config = dict(
    num_hidden_layers=15,
    hidden_size=64,
    num_attention_heads=2,
    num_key_value_heads=1,
    head_dim=32,
    intermediate_size=256,
    vocab_size=678,
    hidden_act='swiglu',
    norm='rmsnorm',
    norm_place='pre',
    norm_eps=1e-05,
    positions='learned',
    qk_norm=False,
    attn_scale=0.177,
    bias='none',
    tie_word_embeddings=False,
    parallel_block=False,
    extras=['capped logits'],
    init='normal',
    init_std_qkv=0.0885,
    init_std_o=0.0,
    init_std_up=0.0885,
    init_std_down=0.0,
    optimizer='soap_variant',
    learning_rate=0.0108,
    lr_mult_qkv=0.4,
    lr_mult_o=1.48,
    beta1=0.95,
    beta2=0.99,
    lr_head=0.0115,
    max_grad_norm=1.0,
    warmup_steps=200,
    schedule='wsd',
    decay_fraction=0.602,
    decay_shape='linear',
    final_lr_fraction=0.1,
    batch_tokens=32768,
    max_seq_len=1024,
    doc_mask=True,
    train_tokens=131100000,
    max_steps=4001,
    dataset='wikipedia_en',
)
Each number is 200 + 20 x the weight over its row's rms, rounded and kept within 0 to 999. Layers, rows and columns count from 0. The size before them is the row's rms in percent of the matrix's.

# layer 5 attention output, 64x64, rms 0.72, rows 0-63, columns 0-63
093,213,219,190,220,218,195,213,211,196,210,214,200,208,185,178,184,212,200,187,210,228,193,195,233,168,245,201,199,183,160,208,216,168,191,200,222,216,190,182,198,209,212,175,226,231,226,200,195,208,223,218,174,183,183,205,218,229,187,170,186,251,179,245,199
111,197,200,194,189,202,190,196,193,205,228,237,173,193,177,166,194,216,233,223,191,202,242,188,198,198,183,223,215,182,213,209,179,172,207,162,178,211,227,207,206,203,178,175,192,247,196,163,207,175,226,191,203,214,208,229,190,199,225,201,217,199,235,179,232
101,204,195,181,229,192,209,211,225,234,200,196,241,186,196,190,211,219,212,184,231,213,215,221,195,196,213,173,195,188,214,211,194,190,174,188,204,213,166,218,177,182,216,184,215,226,163,185,205,213,146,203,180,205,213,246,211,201,151,229,192,218,193,194,196
099,179,234,195,211,197,243,172,207,189,179,209,209,184,147,204,195,209,181,205,164,193,189,198,180,237,167,247,204,213,200,175,184,241,196,187,169,190,195,193,240,192,203,181,205,188,183,211,240,194,190,205,204,201,205,205,200,196,214,212,212,191,213,226,184
095,198,186,196,208,223,183,219,211,211,172,196,181,186,200,200,163,197,183,211,211,192,200,169,200,179,199,210,217,226,216,195,215,194,228,170,165,218,190,178,176,180,189,204,196,194,198,221,199,212,193,206,199,228,141,212,181,181,159,225,158,153,195,223,197
090,218,184,208,181,228,183,206,211,184,207,221,156,217,198,192,159,202,178,157,186,199,169,165,217,225,212,212,195,205,189,183,201,200,199,213,165,192,203,187,187,209,218,167,207,197,195,215,215,153,224,214,190,223,162,191,206,177,158,176,195,201,214,188,208
107,221,189,186,181,216,197,196,217,175,183,230,218,191,235,208,208,160,189,155,204,201,181,225,208,196,178,201,233,208,200,221,207,205,186,202,183,184,212,194,189,211,192,155,205,201,209,188,198,205,166,225,234,210,177,158,181,178,186,229,170,228,181,176,208
101,164,199,216,221,162,201,232,166,199,192,191,205,191,170,213,235,201,201,227,214,169,208,218,188,200,238,173,169,175,211,207,209,232,186,204,216,198,201,181,217,217,229,235,154,197,217,220,185,212,194,185,209,183,227,211,195,193,188,183,168,200,217,192,198
097,227,216,184,198,211,216,185,179,228,255,211,214,222,190,178,195,183,196,195,219,195,157,192,183,183,199,210,204,196,232,191,182,167,194,198,189,189,178,194,177,182,190,188,198,201,238,185,225,184,208,228,170,242,200,196,196,245,218,235,211,180,191,198,203
107,196,177,222,224,220,218,169,191,224,221,226,187,197,171,180,202,202,199,187,201,225,172,186,205,190,187,221,218,175,191,204,206,202,210,194,204,205,195,223,203,178,195,154,185,209,174,203,241,181,188,181,144,216,224,176,200,191,204,205,180,199,245,212,237
111,183,196,142,224,203,195,201,204,231,178,234,189,180,211,199,197,188,167,174,228,199,192,169,231,179,213,212,211,180,184,220,217,189,182,196,157,198,221,179,195,204,197,150,195,199,181,209,203,180,198,220,217,178,180,175,217,167,184,199,180,190,198,209,207
111,197,197,205,191,185,181,207,200,235,219,211,228,217,168,176,208,198,175,194,240,176,158,196,211,187,182,190,217,193,218,199,224,201,198,199,186,190,177,177,181,198,222,187,193,164,221,176,193,198,206,196,148,186,235,222,238,210,208,195,181,185,166,198,169
092,210,187,165,188,178,201,228,179,243,177,210,221,176,235,223,216,200,210,210,183,198,204,209,246,173,183,225,195,196,209,188,215,161,180,225,189,197,192,193,235,194,175,186,176,198,210,187,163,211,209,214,183,165,193,184,172,177,216,180,184,213,190,206,200
121,201,220,208,137,178,213,217,214,208,179,210,208,216,200,178,203,238,204,202,209,170,224,219,205,196,178,215,183,248,210,205,213,185,223,211,216,213,216,200,228,202,195,181,161,189,211,174,199,199,208,207,188,182,176,210,157,177,203,188,209,196,159,171,203
090,214,207,166,218,215,190,206,203,174,184,207,206,179,191,193,179,192,243,209,192,188,158,210,185,190,210,195,193,243,191,237,203,195,183,192,202,195,192,178,181,225,225,190,216,233,224,227,197,215,178,224,216,231,167,187,230,202,186,184,216,198,155,171,192
079,190,198,170,221,218,231,183,194,242,207,239,201,216,183,182,210,210,210,202,191,207,196,177,178,179,200,199,235,192,207,215,173,216,240,218,219,202,193,220,160,192,177,190,214,197,229,189,195,177,186,208,213,188,225,184,226,227,197,214,209,202,183,141,214
096,203,207,197,210,187,214,215,189,238,212,217,194,175,204,171,214,172,191,152,262,221,182,202,205,181,204,206,198,219,177,217,246,203,173,203,201,194,188,184,203,175,217,174,184,216,223,178,224,199,210,218,188,169,177,211,225,196,187,208,217,228,217,214,183
093,178,185,175,200,198,217,215,214,196,175,184,200,180,189,224,181,198,197,165,193,199,216,176,191,190,201,249,200,229,174,202,161,219,211,214,179,197,198,168,227,204,191,214,200,201,203,229,205,227,197,212,226,175,192,251,218,185,176,239,177,165,215,203,204
091,176,198,226,214,204,216,212,198,188,230,216,211,206,178,193,221,220,215,214,220,174,187,215,207,203,203,218,183,225,218,187,187,256,168,183,203,220,198,166,179,223,142,192,207,215,212,188,192,199,189,221,207,209,220,185,178,226,209,172,168,190,206,162,210
094,190,197,182,202,221,204,191,184,194,190,208,233,171,232,229,196,232,255,204,177,223,207,216,172,208,163,215,199,195,196,203,207,206,220,211,205,226,247,191,220,196,184,201,187,232,207,181,183,203,158,224,205,193,212,213,186,173,204,177,205,215,211,164,221
119,201,208,207,167,178,202,216,196,204,203,178,157,206,216,244,190,216,205,202,165,186,229,202,225,224,230,201,191,228,182,203,209,206,200,197,222,177,180,201,198,185,200,224,167,209,178,177,196,175,197,177,199,185,183,183,183,162,190,153,206,207,191,178,158
116,203,182,186,206,193,172,217,241,174,202,171,229,199,212,213,211,181,185,193,227,176,184,225,169,218,219,176,221,200,213,183,203,170,162,186,182,189,231,182,188,188,215,224,188,188,182,236,227,209,191,197,203,258,189,214,219,208,192,192,175,207,190,183,202
097,193,189,204,195,207,202,220,178,172,175,188,231,195,197,219,211,206,204,225,202,167,213,206,219,201,181,174,180,194,225,219,220,221,190,239,202,192,184,216,202,242,205,213,169,185,222,189,160,176,171,213,163,235,187,183,177,168,188,187,189,183,191,175,174
096,205,215,202,159,195,196,224,188,198,169,186,224,214,196,173,240,181,189,228,219,171,231,166,193,206,181,200,205,181,193,202,203,206,180,204,233,178,216,189,213,186,209,220,202,185,243,176,178,204,174,210,194,181,229,221,234,198,233,225,201,196,198,181,170
085,201,188,213,199,176,226,209,210,201,173,212,227,222,213,191,212,198,207,198,194,210,172,207,197,186,175,235,177,152,225,183,205,202,185,235,196,199,203,161,217,200,195,188,215,196,199,241,202,202,198,222,175,170,228,207,151,209,221,196,168,208,203,224,241
116,226,175,205,147,163,192,206,193,154,195,209,218,213,226,186,210,199,188,175,234,215,190,190,189,216,205,213,183,186,192,210,209,226,188,229,201,161,215,178,233,230,200,207,210,203,236,202,180,162,221,209,171,185,204,210,201,205,185,194,196,228,212,205,180
095,197,238,214,217,209,181,164,213,154,208,212,215,200,192,217,185,216,197,182,162,208,212,195,189,212,169,183,186,227,205,163,194,233,192,201,192,172,212,201,206,235,193,203,188,195,178,224,211,196,234,188,218,202,180,203,183,232,207,190,213,157,199,244,182
096,183,210,173,216,205,158,203,198,224,201,165,210,197,211,241,200,185,200,239,226,184,194,212,214,198,195,200,195,229,207,185,185,205,183,185,178,248,228,181,172,204,190,215,176,158,206,180,191,237,191,180,201,222,170,199,214,182,187,164,199,207,208,182,217
098,170,150,195,196,180,182,225,185,200,188,191,211,207,195,178,205,163,190,215,209,206,207,171,190,200,201,202,174,168,224,212,188,213,200,200,160,214,206,193,222,166,201,212,184,201,220,228,159,199,227,212,209,222,214,208,263,197,220,208,213,176,198,217,211
075,195,216,212,202,223,221,161,188,179,186,194,176,209,194,183,174,223,186,189,206,200,195,201,194,213,164,188,205,165,189,219,202,194,204,213,223,188,175,205,245,221,217,230,247,175,210,241,185,193,230,200,192,202,190,148,190,188,212,221,225,211,220,199,192
104,194,168,202,144,210,226,219,200,210,202,181,155,219,209,230,189,213,189,194,197,177,211,174,178,218,196,209,204,194,216,208,201,162,213,187,218,184,211,202,238,168,201,229,188,196,203,199,216,225,205,203,177,185,182,194,201,155,219,161,220,196,173,181,199
108,222,202,195,206,197,188,250,162,205,211,185,158,188,223,220,195,186,188,221,198,210,190,230,193,183,201,177,185,239,232,200,218,171,190,218,218,203,164,165,200,196,174,195,177,210,196,189,193,186,216,172,218,227,184,203,170,185,213,201,177,181,228,213,178
097,165,157,226,154,201,203,240,216,208,190,210,210,216,250,192,186,180,183,207,229,196,203,216,198,194,171,172,194,164,206,207,234,200,183,225,198,207,177,186,215,156,196,187,187,198,207,200,204,245,223,195,216,203,218,186,192,197,183,212,192,197,211,192,201
094,205,202,214,208,212,210,195,224,195,163,188,216,199,196,227,214,204,208,207,191,200,201,241,220,243,219,204,198,209,187,205,168,196,170,161,233,205,222,228,203,193,241,204,226,198,206,227,203,235,198,182,233,202,190,196,159,164,210,227,199,191,173,197,220
090,212,182,183,186,195,183,229,188,199,215,190,160,196,194,230,188,212,235,221,187,223,211,206,175,200,211,240,198,218,218,212,159,210,174,182,208,179,179,174,212,218,187,230,210,200,199,243,191,192,199,162,233,179,213,240,198,203,220,190,197,181,216,183,216
088,175,210,165,185,202,161,208,229,192,182,191,168,168,211,189,180,181,200,201,217,199,211,176,223,208,161,218,184,194,196,211,201,221,201,214,147,218,221,182,203,208,185,184,192,194,195,200,169,191,204,216,199,237,198,219,211,172,199,209,223,152,231,220,184
092,229,225,178,201,157,176,186,161,202,184,159,182,210,223,195,174,230,214,217,164,201,194,209,214,186,163,182,204,199,192,236,191,193,185,213,207,219,182,236,199,222,195,205,219,178,183,180,170,164,189,226,204,220,211,203,183,223,187,198,188,201,184,198,191
097,209,194,205,207,188,222,182,193,198,169,213,230,193,188,192,187,214,190,190,208,184,212,179,215,217,192,227,196,189,219,183,195,201,236,241,185,232,203,232,222,217,184,181,190,236,217,200,224,187,209,220,142,205,192,188,191,168,215,243,173,204,197,218,234
092,199,215,242,199,182,178,184,213,179,210,177,213,204,170,211,169,217,189,176,217,203,204,209,216,188,181,198,213,233,182,183,218,228,162,206,206,177,162,210,178,204,215,194,189,195,173,192,218,202,221,171,162,197,201,221,185,230,184,176,215,210,169,220,162
103,207,229,185,182,186,177,182,217,172,206,209,182,235,195,247,161,199,239,231,173,201,211,215,188,183,208,203,208,232,183,194,217,195,175,193,174,205,176,183,202,201,189,218,225,199,178,176,190,225,224,177,188,220,183,199,194,251,216,199,185,187,202,179,195
095,197,202,239,178,207,195,248,170,193,196,184,223,198,224,183,225,179,153,193,210,210,187,210,165,190,239,187,161,230,218,198,197,220,226,213,227,210,204,194,216,212,196,216,179,207,209,220,208,180,199,200,203,217,174,179,192,200,177,225,174,219,189,232,200
092,174,191,198,177,180,226,220,189,200,234,230,193,197,199,180,224,196,205,226,210,193,207,238,215,184,185,205,179,202,196,189,198,178,189,215,201,188,167,160,238,210,186,159,196,214,198,185,207,218,223,164,234,188,215,206,181,236,231,197,186,200,233,186,224
109,167,214,169,194,185,212,246,201,244,203,193,229,191,198,213,241,212,181,185,235,189,192,198,203,218,187,197,211,173,206,201,187,197,195,227,188,184,176,181,217,183,213,187,195,182,186,183,174,227,173,176,155,193,220,227,220,179,175,200,215,203,179,218,198
091,144,248,200,192,183,211,191,219,211,221,233,216,196,174,196,213,192,210,222,190,187,206,199,192,217,202,217,170,207,174,207,181,226,181,180,165,203,223,177,208,186,198,187,189,221,215,155,202,197,232,203,217,193,168,196,199,206,232,200,206,185,232,176,219
090,210,239,213,196,211,209,200,208,178,206,166,206,207,225,217,184,222,178,215,203,233,198,222,195,196,193,233,187,252,200,185,174,217,182,208,190,202,196,211,190,222,157,251,192,158,183,198,186,178,212,211,179,193,166,214,181,211,193,192,173,215,182,193,190
084,199,182,204,166,196,190,217,201,215,225,183,226,191,189,174,213,198,167,151,261,187,197,203,221,179,184,224,232,211,208,202,239,167,179,212,180,199,209,183,210,198,181,200,194,187,186,185,207,202,217,180,163,177,167,192,200,171,192,178,197,195,198,202,184
076,226,199,183,165,192,204,195,191,168,195,230,215,199,203,160,170,231,224,168,190,177,202,187,165,189,178,222,210,213,214,204,226,210,214,218,192,179,194,206,180,221,172,204,186,206,220,202,201,169,204,198,183,222,203,230,188,208,215,220,227,209,196,178,142
107,204,222,189,208,197,194,195,231,198,169,207,246,155,217,205,192,193,216,197,221,208,226,205,231,228,178,191,202,204,193,208,212,227,160,204,197,211,223,190,158,193,182,226,203,241,185,197,221,198,189,171,210,212,178,196,168,179,213,212,179,222,226,172,190
085,201,209,190,195,185,217,209,206,258,205,198,225,224,215,177,182,172,175,210,188,208,220,195,209,185,227,216,189,195,209,221,171,200,241,204,194,149,196,196,181,175,191,203,194,225,226,186,216,182,227,203,181,177,197,171,207,192,201,234,219,213,161,192,227
114,230,199,227,219,171,192,181,178,220,166,184,233,187,174,182,200,178,221,197,232,210,214,210,182,185,186,218,217,153,225,218,219,219,186,185,219,172,188,193,192,170,216,195,189,211,174,208,204,178,166,179,168,217,217,191,181,194,174,220,193,224,209,217,197
130,205,229,193,220,174,212,183,190,196,178,208,163,164,184,194,195,182,214,194,208,220,212,213,230,198,206,234,220,245,192,203,189,257,195,203,215,228,193,176,191,212,207,193,198,183,215,202,208,199,178,204,244,149,210,216,177,190,202,219,183,213,187,215,183
076,185,210,197,208,237,220,203,166,220,195,179,198,191,177,162,175,226,229,222,212,170,216,149,205,172,211,195,180,207,217,204,152,208,199,190,225,219,197,205,210,204,189,229,162,211,198,200,213,194,169,218,204,178,214,219,221,224,205,191,206,181,179,196,223
127,205,221,200,187,162,192,242,192,177,217,189,223,212,221,158,204,202,197,225,240,222,212,216,190,190,220,158,173,218,203,199,198,193,173,200,225,230,198,202,223,179,170,206,202,230,195,190,186,207,239,184,206,211,193,215,218,205,190,217,216,197,175,243,191
093,200,204,212,222,207,235,169,192,194,215,210,178,239,210,193,202,180,182,195,191,219,194,218,156,234,172,157,221,203,212,183,203,218,190,162,185,190,195,218,196,194,211,176,233,172,175,179,204,183,200,238,202,202,203,184,187,189,224,238,203,170,210,216,187
114,199,219,206,176,192,172,170,198,222,237,216,164,225,188,183,222,203,214,231,205,204,202,197,198,206,178,199,227,246,189,185,226,207,222,169,180,203,216,208,203,196,213,178,197,162,178,153,176,165,200,188,180,203,172,200,182,224,206,193,199,175,195,186,180
117,227,227,178,230,208,194,195,181,211,211,224,170,202,209,187,181,236,249,210,209,223,180,215,190,187,151,193,202,200,207,221,221,168,194,204,197,210,193,190,164,201,204,175,243,185,210,195,178,223,199,199,179,200,211,220,167,191,230,203,236,191,186,187,207
092,175,202,174,195,184,175,193,198,212,190,225,190,206,233,216,168,192,180,230,183,205,205,203,211,211,225,179,162,213,224,232,197,224,199,207,189,163,197,193,176,181,197,194,201,220,203,217,191,184,231,216,245,206,171,170,179,179,202,178,204,177,161,178,178
098,199,198,206,185,161,223,202,186,186,194,232,158,201,194,177,223,227,161,220,221,190,182,203,209,225,223,207,180,196,215,229,203,203,203,199,186,195,195,196,228,216,201,160,209,209,191,173,198,163,220,185,204,186,247,202,159,155,191,185,203,195,186,186,198
093,217,194,180,228,225,192,193,220,228,155,192,198,178,205,225,189,228,209,176,197,208,209,196,249,176,235,217,201,225,182,215,192,188,182,204,213,222,204,197,186,186,218,212,209,240,199,210,187,171,219,195,216,171,183,230,212,167,186,212,154,201,185,213,200
119,193,198,175,193,189,188,197,169,215,189,206,151,198,215,218,183,203,243,218,185,196,205,217,182,207,219,222,207,211,182,201,211,189,246,174,194,218,183,185,235,195,206,185,203,185,163,176,204,186,171,180,214,242,184,222,223,202,177,181,190,208,222,236,179
083,232,196,214,222,184,223,199,180,201,195,186,205,180,185,188,175,174,182,148,179,222,192,199,205,184,233,212,209,185,196,206,208,201,184,193,229,204,195,214,201,214,197,203,222,218,212,224,241,233,211,231,194,187,187,151,197,195,178,204,217,229,177,247,187
095,188,201,174,199,193,218,193,189,204,224,215,172,221,194,195,171,203,206,201,194,201,231,204,227,188,202,209,196,204,195,169,202,211,208,219,170,195,156,147,187,216,167,209,222,158,211,186,187,199,217,228,189,166,201,211,210,232,243,171,195,193,229,182,194
121,208,209,207,177,213,232,180,207,178,206,178,165,226,196,199,195,165,206,198,199,198,199,207,214,242,248,199,206,245,192,193,173,216,194,160,210,237,176,182,232,189,222,207,229,200,182,203,218,193,198,212,181,204,158,194,192,177,209,216,173,189,189,185,206
110,201,185,199,239,266,204,205,211,200,227,196,198,217,199,192,240,199,193,216,213,194,198,189,215,190,209,185,203,184,221,192,169,180,230,193,213,218,194,196,178,234,203,174,217,198,169,188,174,198,189,210,189,204,205,239,208,211,229,209,159,205,172,198,242